Part of a small language model's weights: 10.6M parameters.
Each number is 128 + 24 x the weight over its row's rms, rounded and kept within 0 to 255. Layers, rows and columns count from 0. Numbers have three digits each. The size before them is the row's rms in percent of the matrix's.

# up: layer 3 MLP up, 1024x256, rms 0.175, rows 160-259, columns 192-255
# down: layer 3 MLP down (transposed), 1024x256, rms 0.169, rows 160-259, columns 192-255
up160 098:117101112151102130153099164109147101123100123116093130137126117105156171137165101106115110111127138165143113116076139122175118137138154110126083098094166102118145147131144142129158130154175109
down160 095:103137094091128087089140171134137121158125121151160135121095093127101158141129154131146167150154139152140136108142121157134088160164119143128136113138127142134132112115157133155117109133147124
up161 103:162099103136138158147109098138089138161080121134144121158147176134184139126104114132123105100116146094121125122099144150114136141132160092060139100160120115087116125148128103105122111134126138
down161 109:133129146088119163128115126118128119137122117143152109176085102129176118105109133148142140109158130085111150113137132164120137138085129098173113123114176097109122172111155136094120130116104089
up162 101:120160147177140104096148127145131106139187136066097105085153120123147144094107119150086081158162125153142121108148123096118073133109134154166149136130186097130108138101102138128102111133142099
down162 109:122128100119123086164124096088178107109153164149151091145142139096123145108134085121160088135120075144162119150116219138161122129162083132131169114066139162120139143167084125094131149093147131
up163 099:151155134127114076119177127127129096168134128135131139147094155127159153105137116106152138152161126166127149141154120139121110149134124108138114145066104134118116141159118131146130133182127147
down163 100:099116124156126122154136119151136148123151140150118157119156129127125155126129102110152109108143094109162155119170152142094121154137128134178124162075090125159147144137134106125140101133097129
up164 100:135098130103130126154100150106106123126119057159155126146108127130087130125137130147098150107167118129132110122123128149100162092134108151109123088124123139075111120153142131155142173130122131
down164 097:119108141170107126128151143109137157125133085153133138116138130143113106149100143112118109166131119098135090104099143116114112152118168129129127113094173140145155104158110149124155116146158099
up165 099:105109122133103126150068147110122108169102179118099107118125139154112085110116093114135105174139134145087130096167130114139136143131092136113106125132138128121182158120165139113128067093138141
down165 094:123132161119098099171136111153143126136106140151110119102132128171174178130121184144142138111160118054162119123105144107093124114134120166146103133135120123087118121150130144149114114141114132
up166 103:085112132109110136148112157118156089149141158134148149176136125123155122189157131144122124127164085136101120149109141115134158103060104156127088149122109083140152117154093121103106108098086185
down166 106:146112140131122113098163139136120114168096123084121142121127131088099146124136173119102089139126116147134102108117132092164122115099152122119133137136150157152124097141113116142115134113065162
up167 095:115117121104176116135126120082122142147152173161158140103153107136144114113131118149122179101124149138121104137102157081126110168115127149150146128130152146104133204178128126187169147143082165
down167 092:096118106122141153129138078185117123124085139099107123141146149137129149179087126158151125152143081144143058152150151111154164142123115135131125139133166168119190145106084083159152154094125135
up168 097:083121093103152137121110111141121117144136169098113163160124124124114101103100159089080093136097162149159110126158131096126148103148131125134154150136110105119169166116143183135091123111126148
down168 101:129103157138136110116110090117106153169145095126194126164140153140150126123176142097127089138146133084136146130070098110093152124075133155128111102096126111138106144117103086089108136151168151
up169 102:121120180136083151161116126136125125120110133085095147092130122116151097137089149130132177116115119130101127120157115157129121113142099110125172120139148122135112133145149121146128115163138097
down169 103:154077120133190161074151110130089171137140115178117127130109115112109179120142143099119156202136145147138123106130132150162112104168149112098113136125134102144085100104148147136107155121142157
up170 095:109116119140171151128141124123114138114121173090122135129101109152158103127133123145147167137135136143098149142114156122141150124163158161152131093165153168129125098149141106093134114160144146
down170 100:136135129136094108114142119131141163143158134185105128109114164138167162159172121156079119105130119096116142105113069109107132120123163144092100125072136125146154120153133164117114110150106143
up171 091:143102098082155135103129131165126123102161126070114167079169149090130116106130105088145118155167091122126156137143133144139072110141130111130142094166133107084163116180129150174139141120130112
down171 099:108159137095121145074139146127167116156133127160119135102124148132135130148155105103117132117150135125116138089091101122140156100163131122118113127150138128131133122153143178139156115127113140
up172 093:149125138080171114126118131102141112144158109168167137136153141132126146124110139140134144112093107089130155119160146145110122142062161132173132128085116132077108114139098140148097122081123126
down172 092:168126136167133150136127092139091105098115149091140117133148107138102118135146120103133108092113094173107112137092136157132129128125109131169101082125132088141135131185154093121112097173117109
up173 098:130152135125119151114127108094144131138156103129147114128036170158115114121137114133130127121126120111108117121120171121125163107183113163110127114150146132136109132106093107145127131132126108
down173 102:121104163090134135116126140129121106129146143148088133116133121142149165107114155100124106110127098104105123121150145109109167102086133094147115113098083175091154130134122190148104132152168115
up174 096:107107162110083154126133129167112104122088148145198101086116162175100160153139135110083139119128131144142124172123128117142091153140136181134129104140166115081116118114141151160096155129099147
down174 100:139132129132148172136133169147113128071118108088126172156138084168136145128129148162131160100153144133100147117177154136142105120125123085157184131153128109138128125121126119105132168134160139
up175 109:152102106127114132070169149111172089104137107106108147136124192104101112157133097127150113126089139125139120126145131157136166116158135191117148107092118140127122132118140160127067131139134163
down175 112:150120167106140098185147124117121169147129135153146119146192105146175154163091148135114117124111099140091097126117097126118090178098152099080178121142144138126107103129118097150126155091126136
up176 094:093111091111146080106157165141113185145105118131179122100093121155122105133171111123107138097132124125164130137143143098090130160120106126097101124157186135077064131166127126125147121140129132
down176 108:123112146157127152119111177138090115122111164112115148148093132110122124082081173142102123072099156159156134124101095143121145130171109089118146122094094186143111108138130139107146144115119131
up177 094:088151127158112136131139154116130091143138102100115152073146127122120111082162119133153087146128112134098106134119100120146129088142150125102139135128138110130086138132096087153121144155142069
down177 098:114120125106136151167147157112080129156120141123136122096074126116119112135095129134150095136133114122093138117126120118152126134126107120137116110162152109135145171097115085109127140135143127
up178 100:173087117157143127121177110107127145147131118131170133141131162149098143116126150170101128143120121138137146097140165121125161163117096174101134186138124129077124128122174139167098147147147091
down178 100:124113134104134157104082118135138126118134171117106130129094098130129154082085100121100137132129123092138141135151130087127129117164135133117106079123105124138096162157118160155085103121132131
up179 093:113136142131175099097102111135122094107092092111115127160135177157142149154121118127104140139146106117143133110115157093094142132111108144126113147157131144148122171152129134137129110126105134
down179 095:099169150139116107111128095124142115122123145148138152134100152127112150108114112106082152146094119132083126092116122105088087118144126172159119144120143109135129161145092132147152094119103135
up180 096:101146159133129146157110116150084154132159111126167110134131093126132124109141126140138112143091109131148138109115107139155162126103156130090127135114089143173136155137145134136114101087073154
down180 097:151106078127146158130139166173107132082096133107093124133111140117115176078120150175124133115157102133150147119106144099153117134098122132113170156101106126096140108157119126089106141155180139
up181 089:170128133091160110110151135111128135157130092140136118105114132149146155133141123106155145128138135086149127143139104108130085117159117105143176104139119116104143156141117126092123126158077100
down181 106:134131189151120125124129098122117181094108131131121128113056102182103134123118082122093133130123175099121156096189123116153070138107146136143162140110110158126132143100099145122130138083108104
up182 097:159114119132155127142114138114158126056103128074112130101145131110115107185134120137103110162085134114130151129152100140102178096149177119156147123111095123133145134132136123137098148108138134
down182 099:100157105116103116123102113108155129173144108117126140142154129158118117146132148105112168123087110144115117123121120151111154129137125110148111130110093096180187116146141079102138095126123140
up183 097:129104114161090124102118131121118122118097132148095102103132141104120075133086087112167141109101151181101107126147133154076145131126097138124150106131098112177135141136119115135151169151114114
down183 094:085126109135186158139131148120113101099123117119127146140094136108161131106138135195142091145139121125181150126140135130194144110125183113128149129155120114079102127149107141136143095142150177
up184 101:143147131157136159124113127119111132131107118096159107104124150127138165112125125108137113123154079094152129155109126083141136148163104128153131112150141114135132174097136113155171134138115104
down184 101:105157149154101108089157124182104132122126112120157109123126094119071146111114115132132130133147134124180128105158138095140156117161101081162136161153089182088120136153126099116168155160142148
up185 096:156134173117156129118099107113163135153104126180135095118093151085174109130105118108096130126137147134138096087136121101130145121155138120100140097146118111154147087174142110123113125079137153
down185 090:095094166118109137118105124150144060133131094107100130123140122109119079125116143103140131139116146108130152143168163116123135101136146113102151086116137109149128108111074145120179144119151127
up186 101:099126116111128169122122112103135106134090138135129137177158112127133126119102125138102128143148154170125184162105107104098095133091151107139136130092171172141089132079131114121189137128099091
down186 103:140143104149084140055120122158102137163096154108126141121112112145128166100159093133102121137111179134149141141123144129130105137097110111111108107089157126127133133137150156135133109106137139
up187 105:112173119111101131127167140110124098103175126137112094168110100174112138146185122105088168146159139101138153102162168158128101146155122108134115138118090144123177115114160164151116110142111067
down187 095:114124130156149118151126171142096143182119131158152138082158143131139142110114110158129092089123136112106136162153053126085129165128118170126122135105130133113104122145115119148150124128109140
up188 118:126104109188100105113116117105128160071098121127099115125116100132147135158152116114127140131116144137127166107142105167195111124105098169129139106191133162108147109117084113147161109149063173
down188 100:174116169118144172119143140136112077113104132139122105092123129114158112109091111109061123119124133092087092142118144090109119176105139143132112161121168115098122128131137144108056130130124123
up189 094:167145087102140137088162146101172126125139143124165113126109095133096129087156131174145120118158075135142101112095113112104126146136159137136189163139107135118072131112154172119143163156105110
down189 101:138158089121146160098104089099146132110110082135130150140128152123142120182099152099131113133097088137173153101105114133144153109163168105165153177125118143108121143115070131087169171124144131
up190 103:151122141131155139102106133114114090080166112143119170133169155120144163162169144101168101135155114135190103116182163111116126117134116145109107092135125091142129146144107135100088130125161140
down190 099:094092169101190139144134132109094179147140096175181100106139121130098107128122136132123136122092159166095152123133170106102133122131131079143094133111178147143118154120122159143133118117137106
up191 101:095094132125105134137098096139146176125130123076117149124131113107116144115125120133119114096095084110141146104152105172138116115125139101145103130093091122124131142154156119101133128104116120
down191 094:111160135118119120112148142122092145114083126197144141121116177113125130113119143160126119109187141138094092123161118093135136137139145153096162136108157129123109151111114082156127135151168170
up192 106:072128139155099107131072115139173158143183160120099172124111128131111173102171151111138089156125124132071164170150130184115169159101091126159102119113151110169182126112071119130102149104128138
down192 108:130100116106085098123161133125152153146143101102154057140120125118141087124096137164136130132107110117077138125128130089153130172087163068122136129182131183185098164130132147133143117146153106
up193 106:165154121165164101141102164104179132112090092141141117117113187096093138161146129140120118129142107138118094091128120130106122124092112157130110144149132137115115130136105141147069105159159131
down193 101:153124136138108084083099158130123158163098115153116123163119131159123149107128133128111118093132155100117119109113142147098144124140132115105131132115113157149108140150092119152160139119093149
up194 094:127096115112125139100078128147119163150144099140132134130141103123131118158089091107148114149168132160143183168129147183111123136143154147125148118124109170134116150099103165109128099109152130
down194 100:144127151202162171151152142094112124129127113114147082139117117126160148122141135146154131134110157133134144127134133118110132109149145113121075128160138129141142146134140125098069119145117108
up195 095:142119127121126099092149162145150131108126089178131153146113160141140135186138106166100111137112131104137167102157132144125131141092104142120156099092128153084136110172136156122097132147163092
down195 103:153143105149133200156098117099156133133148161143144146173137099105102084162132137125139122144163159173141089125112088106104106087158098116095159121123118112112127136126093138132121138147080138
up196 107:159156097088123121138082163111155124128131099128122146086075132162098156131141096131105123110170108148144144137166081115141100138146115135095076133126084099130130116141140128096173131081098127
down196 105:153159115113108096077134140116127109099142130099118083163115105165143092088103157114124080133134112133091115097145142121150081106132114098102113145124114127104124125157162112131107118142074130
up197 097:105168081141126087155139128125103147155107125133136097127113108125160145133118111104079130101074102130150140176109150121131130112139143122133136126117136151163131122140080142152114115074117120
down197 098:144148133123145120135144175134172166132125076156107147147136138149117134138165106115113103149145133109123142130154107127130145135088112120083193124153077084141169141135176155143124153158165089
up198 108:159069111124114144131144098102173127112131138149146105121109121130129094149149113119181170148099156115121129121145142129137131181106170093089105084138112150164176105142152130142086144123114114
down198 098:124153130113099104140122110126165144120110139136090146171144134133109139163141129115086155097127120158157125104117142141108080135120078108155131101106129101094079120122106123123166148136112114
up199 106:159147124152160125148128151137124113121153120174087156093109143085134142128144148136103092070143148094106129124119131134143147113131184120128168119113109137088126155133170101114101147108161116
down199 101:069145139145138150095103131160141186135136123104136104120148097136143111132116124099120133130134159165167135110156139138132126146138111153121129136120092157077115089110123135102111084137133125
up200 097:136069180141138119155157173143153143123080152174102130138103144104163103139118132086130135125123106114136163099102147149112129134115154130160066117130070161094081091144145125122129132130118125
down200 100:129150103132134152105162149133135144136130114144135151127125148132137160165145121126135121130137119141106135092143096123151148166146107163151162109151120084094139128064151117104103160148131129
up201 107:134104124161126077161131123119155131135102110115116106137153150128112104113124158100150133126138145084158113132156129077111109135080156105140086093155144112149132114138110121112107132151148118
down201 104:113146155124123135115147105174129099126133128124155155116166124089136162133136140110132163140140160165109117103133100099150113145146119111170123146153116149120090127106111157108156151162118148
up202 107:179130094122144153179116136139137116143121112143144131147133112147122110109167145166095102128114118123142125106147131147149080134101079104116150126130132115131093090095125143141151066165146161
down202 102:134108107159183140132082106130149162110172112133138123133149071137126112160116101122150122080160093136128140137136108140155156121129144126174116152122122139160094155153111157090144163140112117
up203 096:122107117134092167100089111083148108131186152135156170114128127103134121153086099121085142155122131080097134073140090064130153097091118136143133119145162148126147152126167156149147092098122133
down203 098:088133113107137110144142142132124118121121112147116078129176135130148113107146181125167146128143100164134103119130144089140153126122123113131138096150130112101150148113146097134132130130127120
up204 096:116170112166125147114124119086154128109093115112101112113138143113154132149144155086158123122132166100101136150117090127125104122103126086121132171109128160140114077103108130158101123136124129
down204 099:135129151111135135150144172132129105084129083117125143142135131128111146133113170104106137101108132162133064168197118112140111107112105150133140110138129198108119141143091122136123152159142127
up205 100:096118128114151123124147148117164166119061103098122112145125114139123124162100158127087138125111180136105141155191139114149121124118134146083119142131127131146091128156129147149078135136094114
down205 092:179133128139131136156096144104145082111119146113166122139090106158126134091135116136138133103139114141105094165092121146118151096119126149144131175134127090112077123171143117135212146120161178
up206 101:147090106167092115118119099139126098140128159157141162111144162173125116160111186108124116160061138143107117127136135113099102135091091144111133080128102126113163158084116118170088174174168096
down206 104:139150084148113123143184129117151156132122152151187123102154089128138127114125129149178132126161119159122117149129123145137123148154072142152117108150139112114140101103162132137117143100117113
up207 107:158130115123156160138117112147058178126139140098125139096155121126152106128151163134099118087132157092091122140097140113145170129167178137118179117151129157130117146129118145144124140092102107
down207 087:106120111128127133141142144136175129114132065124123120123138085124084155148089074131200125162133098141118175088120092159133139129104131111164099155155115107091168112140111106124107146119157141
up208 099:139118106154099117160127170151147135095130100146102180134105130133167162133097146154114124128149158081147135148180105151128156142112164114117116114136147138110096129092099117117127115148148125
down208 095:084111075110128115098108125100130148152162165132146146123109085131127099088166098096112159100092118102138162098099130132117110153178108140141110132165177123107122109132071126147144087162090153
up209 113:121142168137195102130191121122126138145162099120136140095120112139179121118167086157124157136116131107144125131136139105117145140128095159152139127159117151143137131124120146143099137144149134
down209 106:093135142143177147076126155121101141167114142121144098133123109133173130149134157107136120135118152156096139121129147153084127163101106107148137150139145131139119167151123126135119100121181081
up210 102:149144144123076062158132150113146109124132125172083118162094143111160144105138138135141141147104128129116151098104120124116174135134123134074130144098115164158110103171111109108095146135153151
down210 098:117145140126155153127105132111143129135097120079157126114176122090152127187138144156158108110108134163127069140160120156070155133112122107170144145177142155095152124137125130103174142174109109
up211 096:152154160115108142166127100129126126095088129122148117149150120128128140116186110114171137122148142116145117151094098141160154101134152138150138099108102132124132130146119116132109124140134086
down211 106:135150153126150146122121149125111177160143145157136083205107098089130193139138120111140118112115130143147176126126125149134100121098170165149113153131124096103128178133137153126127125122116131
up212 097:159099113144098156119083147132138139131133108127102104101135133090131168124113196127094117125085164068161158117127107078112095103140151089114117125130132160123173132144155100136117139170142133
down212 103:076103130135135141090168098165147141127119147124145134103128082117140134094177132108142107153092081167140098059108107104170122102147154112131099058133171099134128119073121123130150120136148136
up213 106:142122109145124168167097117153132137093103132143160151100141138144106094151112096116116152120134124095131091143090113099111120127156103190091144126136096072171146115148184146137120144101132103
down213 104:124137129099133175134162091140124103133131093102112091141151130108161127076130104150099168132131139132119148166127145072129203092129160127107130147104152186112128144102143171138118186163133104
up214 104:142060108117163115137152149092162151139139153120088101159133124095156133144159110102060091071124140109101125131159139121114157169145128166153128102137145139117151140104135124110093130155143151
down214 107:132098168099134118131155101126130076167153116142148113141154111134153145145092133118136169084128140144143092129134109100117101067130138106121111081120135138138131124147134097174104149088162116
up215 094:143115137139172169129136128088098152141168121144084128135146162114141155129143111172151097155079145118084153159093160158154113127116138121141099119125110106111117129142154126205127147134146148
down215 096:122157088141128121160162126108148127094129115104145139117137164103128136150068099132125147205140085137139106130118113126118115134137107125130129137109128106103120106089152109121117176159168120
up216 103:115121140122172119121075097116141127125159131136131146141166123139155115148117132142088098098089147131155193129114164187127056135097118149122129099103088157129117135142150183099151126147110129
down216 111:135151158117149107156071104134157126094185168125140131134117162106140133142139179104176099118122098089087106161132122142148143109115145121174143124080118099105130135090114096095122131148153120
up217 106:113172120138143151107128118126095098117094124125158141091107113107154114127158170130130155117100160110148113140125103111139140127092101102115132097145137070060147120108117148133103168124151123
down217 096:118099114142119141135113169139135165116156169107115172134101093166085180146126135120125098124127126198101157113091155127112113153104135117160123124103111136147139139182100133126192140113156179
up218 100:194140138134135103173136142146148165124110054139131135157161125153146149130106149152117147151154154164149145127141138092131121145158095093090109130142099141133147132125145133125116130146105144
down218 107:105166104099099167124060162113101142136113131148139140132167105164143144147140093134145121164117117156142104103119112098136150138137168125178132145120156105130089131155129186105083151143107092
up219 099:108147123186108150139100147137088127158106116132155078148133078120115131078102134125167190138134135157109138149100126142173113114115138116105115160091147102114129152101159130143123080131131139
down219 104:121111118119144118105137101111150091116144117104133116093164173115088132139125121139114105114072092139095105109092137129118126140077151115101140103112137145103132115115102122141074102168119143
up220 095:119140131129133148104141140109097156137127078123127156095104081110133088131126118124143150115137121158145110141109102131121135165127137142120164169107120149131133106146129129165142130124097075
down220 094:099130096147125156121112106126089096148141162173115098175135165148131111100127114094085133108095145151101143119133098134158104117107163108115160105139129177133089112128151107167154171151117120
up221 104:169127162143170074118099103175102129117105135102114155117108086121127113133093115107110137115145132127147143142175170132061157137147115134135127116151167147140150137157149117129140119135161109
down221 106:108166086138165131138102157140130132137139168087092114085121153107105082125078119149132121147172138145180138156130124133131103130142099128142138146061123143113106118176145100113128148170146141
up222 103:100134126113129151095147117157176127123104101174117132156137116127176110157139160151115102156102079132132085119112113149141155133127158135090143136143104124070064155127136143119091113130125128
down222 100:164137176170132153145088135105162122086140086155125172120111127147128136129113120090114105119133146142105173101123116131168143142126152108137125171106137151191118128116115129157134099132105117
up223 094:140119130142180154120093157128151125118137117118127094100131124113159118136120150137145111148146118148119088103122065060125115131087136153110197165110102095156092083168122167136133117162160094
down223 093:148137125160109105131144073132139103148140122127129161141110067115152124101133141178123153089079150121134093145120109131138121131093158131158129153141105166106139121061147119122113154161106185
up224 094:173102129138126123106103118101114147068136118177161134102117101115093128114160138180151097116151136090151123135102086173113102152167154159068141131124120173125129095149174111118089153177139140
down224 094:123107122124132146089179160126114152133130104151126110107140112108138123135120124112107161127125132127165127131132126078169137109153083129164101085143124135118094181156111148142105134103117118
up225 091:163139108130147133136088154132110159118138178061172124141205127140103184084125093146123148124159113178141119142160123138151140164139130114120112149148154138119148088128159120111104102133132116
down225 099:142109132134163164047116150104132144138066117134140122091130133151146150114116162140135116146112108180156104146140127139075165105084125124130103092109127109138152121138121153147124140156152141
up226 116:153183137164135143128108158139175148093133112129152145120148158122174144062147168127109123110129109160139162139111095123160116146068111119139133124111136096134120113113143141102130117110096140
down226 105:157101134117161123129137146107104156143108104177129140121097114138175087098133153082119159117118073118118103148108106112132155084121106142114106124107169165187148139140160120120137091168150132
up227 104:078135154160152126126118148137113130155134139143135098086138124123137117093083142119149059167164141207157121129149143117108105153091109137114132109107130110143148131142128140134133128099089120
down227 100:172181172114128112118152170077131118151148133158182095111135116127153143149124126119154169132092123104108109079163125095118117096093092121145121132169101092141113102152114123154120110143188102
up228 096:113080071093106188141090149119104128103131147150100128139116150146079117161174123116100114121114132150128104156149110135096098144068114108101127160132085166138085132142155095128144129144164111
down228 092:152145097110091149106139148159138135112133127141141087104113157133125155120081183087119121076115145109081137152151144110106071147134122147118128176133162134095126104130103115133136119121134173
up229 117:157119119134118131099127113105079142149152145156093108145158079112157118117084115148137127155140150114169096161082146141130151173113132095137168108106119169119101129155111086116098156097102128
down229 117:135136143134109117110137137120138153084118152159103103135156105151162095115122130161145124097125123140098126112103177103149125191075122140142160109141101115112152114155127141138092122142115127
up230 102:128097136111123090110175070083112161163151135134111091141123110116132142168133123094119140175138163132165169114133139183152117113139102130129105157150140134130118139116157104123108133145146133
down230 100:137154169126135143153143140097130147094142121132141146118168120093164129169131122123123082148114124118151147103140078169140105119148107108142129103156128188138158108140122094118125170110172153
up231 097:092159139112127138120160131074135117115132104146105138117116149102127123147124161129127141114158137104119159123124153110159111155078170116112120122142167083177129133073104125134148159123097149
down231 102:133148084133122137141127095092125133124121154151139108149112082121104179159112127104115115170077134129146179140121141097130146122183140149119140151109099153083102112115117097108166097148128136
up232 103:089122140118086132088062136118096129113151124166166107128172110096136136110122087148098146125151148103136129130112159140156105134128139121130118110137129112116126122152129142205142095115113158
down232 114:160158114119120096152174109116138149128143134124179111197103124156139112143136126115163116126132187153122122135207120092089148061135148136114130127121112155141140160136154123131112104112105122
up233 103:110156115163122096116153122149110130085126120105144129148152124148162130097102139091136084129118126195137115131124112137132122079108148164138125126101110156100108118116124170145133101137137145
down233 100:102138121134128165156079162134174139102138160109164132143148069133092121149153117096147188114126122106155150149128109108146133141130087147140152114148092136151118107094161116155142139162099089
up234 113:139147108112172086176135118119108128068146154063153115144112134179163145146122134129132111148104110144145098152132100116138097111146149128158139153125102126157115141162135098107130074165123119
down234 101:124101146130123112102139154130111142164106120114136119133134128098125129076118125127140175120130121103143118107107132115143155107076104119104116113107128102161115150118103076143134097109165102
up235 098:106165101085130118143097142104140107166104137158117094137155141119138160173162148175105150129134134113170121134094105155117117174119133140122147132146120148170137171120155159138139133110153134
down235 104:116157102094125128140119125091155102117085122109109072170146152158127120134121104097110115103135124125138107130079114129173127119105121170131154111124105113143155102131144135154180127163153123
up236 097:135123119142157088101141106090132077109125162114113152091117128101111113122102126128106154116112128124141117147134108127155151168141134168140144131154152125142162173133120129134133167143149132
down236 082:113122122123114146094131141120101159115137111176102081135110126132148165140132122120143100123169134149126163122100127143116133094130137125121103173089105103106122124172099194136139108117106143
up237 099:129162151138157179143108124091161130130136112136165120145129117139108156129114102100190117096122166119128125126150100136131108137146079187124116119121117171136135148101159123122144138105162134
down237 113:089113110168127154123099121118091130106124151136109156156101144107124141141119113143131103120111149139136148102158156112138098136119093150095117130139151074130163095146144138097134140149109146
up238 107:090095135096176165134155120074158128083145130144183148131131110133125138114124141122145136144087154123143107120103118120128116107167132101148100104129109161151118096083087099107151173121150183
down238 099:132214112113083164103098112136124147153142171149162118122143116118114099135135160122115137134112110116148132120131102131112127110143137153143145099135140086097123138109153099137065051111118109
up239 099:140118152132162158154110135105152122134096129111108113130167154112124106103171102106122100093127164107185155152132136099098113113134140139132149119086130138087099111100112137092138101092131156
down239 108:153131175126145131148114089129127127102106109152148124174138156081135139112158097138140131082162145150097101172149099143159106113156107165089101112127114135137136132133100136168134124157070122
up240 105:139120135161138119129157111130126126137112099117152126101112176140164128155139148168083078096125077117118157118063120128105159136129132104137133115146121125107120112146097127144104135179123111
down240 108:132146152087119117128119119140117149122123145112113131096110081133082076083139137154123141071122142152115110158153159150115122165168121150121121097111152128076159125133158155099129126103118197
up241 097:100123120144113134094179151133117151165151127115053119105106137120142149147123149116131141122121153126066145128119141135157155160150144132167129103155143124099121112094140119103089140141110165
down241 098:138140142150097105121079140072149110155153116110134089112106104139130121106110085131137183111110154108180112146095135153058114114124104151111174111122097120154107124094116152072132132118126078
up242 099:150150094129108092072082149103173123131136106111096111123156148164078137109156154156129142116152178130082087104115146105112141148158122089134147144168121125107124112109133154104120101127114125
down242 105:166122132148149132152164126140101165154132135142137083086112138116161094116118150136182087195105118111140138123129120093169120099126128131129108150178118171175131136083145098141143143083131126
up243 104:145117135151149142094136108097153120114121151102110137154111118131169122146151103136158138122147131104158118143119133158146110122163130161098124123125148100098135115104066123107147097127138171
down243 108:116100157121124154137125126148141177165139095101151130138127147131117137084111175125141153176138148121153145135125075148163077080123135134158116129140184133124130138126106117124124141130134099
up244 096:167093111144160135123179085138105161129098116117145150137141132106144139156097096118120107100155150173099164121129128139101103143108125143078110082144125102112102162096152131119124108131113102
down244 102:115108110121088168131112147175121091162106127140128152121104158058123110145144148164100117158133127140142138163139153117103158098160126151088128145099150125146144110070121121144118113146121109
up245 154:133168070131159155097152125152134118097145146122121147159126121122133123134156152158118137102155118125118092148101112109114143148127163149156144139180124118118108133142139187133152154161122137
down245 158:154125124151131174133147105118145106114096159120116137132155172100122090133144143167153150116074124132156138135098104112123194097137159128136120135095119155126137141088071155158114165117165096
up246 093:119147110167118155159154116175109152131139140140074163127168134137154141136137093086092106116186106073158126119078167138135132109134087141117084166134125115107117140133144134129101116116167158
down246 096:111132133112120102152111118172102143112146132134124118128086138100116123105151116116147153101138082135127144125148079098103158114141162155114119133181094121126141117079130152160124123145140161
up247 100:135097193135127115152142167162170076135109136163115127119075113131152123123114181147139130130129134130115129121133132116133119141146107156137157132105085110141147095124126120118101133141133124
down247 106:190140161150109128129110122132119156087108112102165140126128164154166167116122153157091162110137127086125109117188147125151104104089116174117171160131128122119147170097108123124145129109110156
up248 110:141127148130143127095108102121168111135125102153122153111166168115138156096145177169112115139154111125147161088121147113125128128132119106106127120084116145057129106167121098139112099152143124
down248 099:105102134137112147162110106086130121136139133092123124146115089079089122155161068118121146123097136140109121116155077145158163131158091138108140135109154145129142184136095120120159109108144143
up249 096:137103155116153136160128127138133152151074104133119139126165124152120123164150168133141125149139111102168115113180101131104117109105145155125167121127123153096108131105082120147124107129102113
down249 105:147140111140152151100105091156152092142135114169140098131133106123130099068083108135133123163116092110138138099078132105141134116134110068103139132088131088103118129154125129131125133121121164
up250 100:158189099105104121118097152115107109105122120109145139129124155097153146148136117090099108123120139097121124165106138181114139140136099136108096095115125125128125109166157130140099157124127136
down250 091:146102137150116141129135086178127126141097117110105154126140137181142100117135160101149096170104100142134108090087125129160152116116139089123145118125105117166142119126075150128139081137130126
up251 102:119161177084099151111117117099139121131175123105094105120108129146134155129101110133124152123175103110111099110155128105171144140117140144144134112122114156109162102122089151132105072162131146
down251 092:122104120096173125093085112091153116121088093145165129127121128162148161174106131147165089141100123139142079132163115150148117106125178110151129139142123077135112170172108123136172104120127168
up252 099:130093142139120156176156118115104130113101162083141135156134141105132161113124076120126065158115136138156101129115126190142110155094142115124130175162098161092126118129133117148123116099134098
down252 098:125148086154153094135150146128088191117131141125107125173150105167128121138162169108159120103115152108099159108077126105165113148162087127120129140135150142133166151137117133137151150159108093
up253 101:226116143077152160139132147112127133166085110096126146168120136143104126094144168193115111149156168137138137135147152065115085153095107133148117144113134174095134125125153138156129142134132155
down253 107:147146106132117125155154146150150131132128181142102095130155134137119145104091113187127120132087110129114101138122135089118190151117118153141072128099141124138139122125114147134120143124166130
up254 092:145143166179120108132138113165092148157099085111092115130104172130124195091161171067122143121161128123119139160122131111151132123131135135114096151086123138144119110098086155137176080179143117
down254 092:169111111163151117124087157185142133105100150113131110149081116125149115102121124150111117099167157165124118158136142152147103055072126120134136165179128146129142150159094103120094152139133070
up255 104:112107125129088123126144096135165108099134109099149193157117085129175091147162138119156106137156096144134136142166116114162148113118114135133146175099147122151115102157147122140161169102104117
down255 097:113109128142159151134115108171099059116105068143142131171162122147086137107131183145093131106119143122117076123149123154144151102155150158130150145077121122103128140085125106134182115151123126
up256 104:121165130147149109118090143132104098118127102129092096152144148147114144103140160094122109163121093132170128133121141172124097081113138149102132105090147129135122126172122100102084129129188140
down256 097:118169136106154074162125167110139133135120122117125130125122094137101055122110076111124131108125130123129136169149155122166134157122120088131162129140142139130106141190174102116124157119166156
up257 100:125123118105114162115155141100122113105151128131155076135128171119117117102119208086086139098152129156143146122125113080088132120127128112156121115155124073141132108118134170161113166087132142
down257 089:110116162117139113136095104156132111137135152118105169139156100162108154129130095107147093159117119131137131134124123175116139134134114141160118118127084130083098124113073085127168149098150112
up258 100:095149166136165109124100133146119140115116160109149091106140156160123097119161044064168120112120174117176094156098108115123086098133163144097132107110130158126145128181122111097150117124062170
down258 095:112112125157128139125139129142077095164136141088115142131127103096065123108137162149134143149127119136146132127122160088111139161157155119160098180148142142135106148130133109072146142125118094
up259 101:136140113143123158124135167136110131103135105129099153107111163099173147110125128081112122137089097090104178094153143151135113141112115123145135121124093144137170172135146101110171144097100138
down259 091:124096172124122117104160138114099157114117131119131109117148163153112077103161115150137095143190148182144092132115136125121104113181123126153118143122143192119107137147107114100109139157203149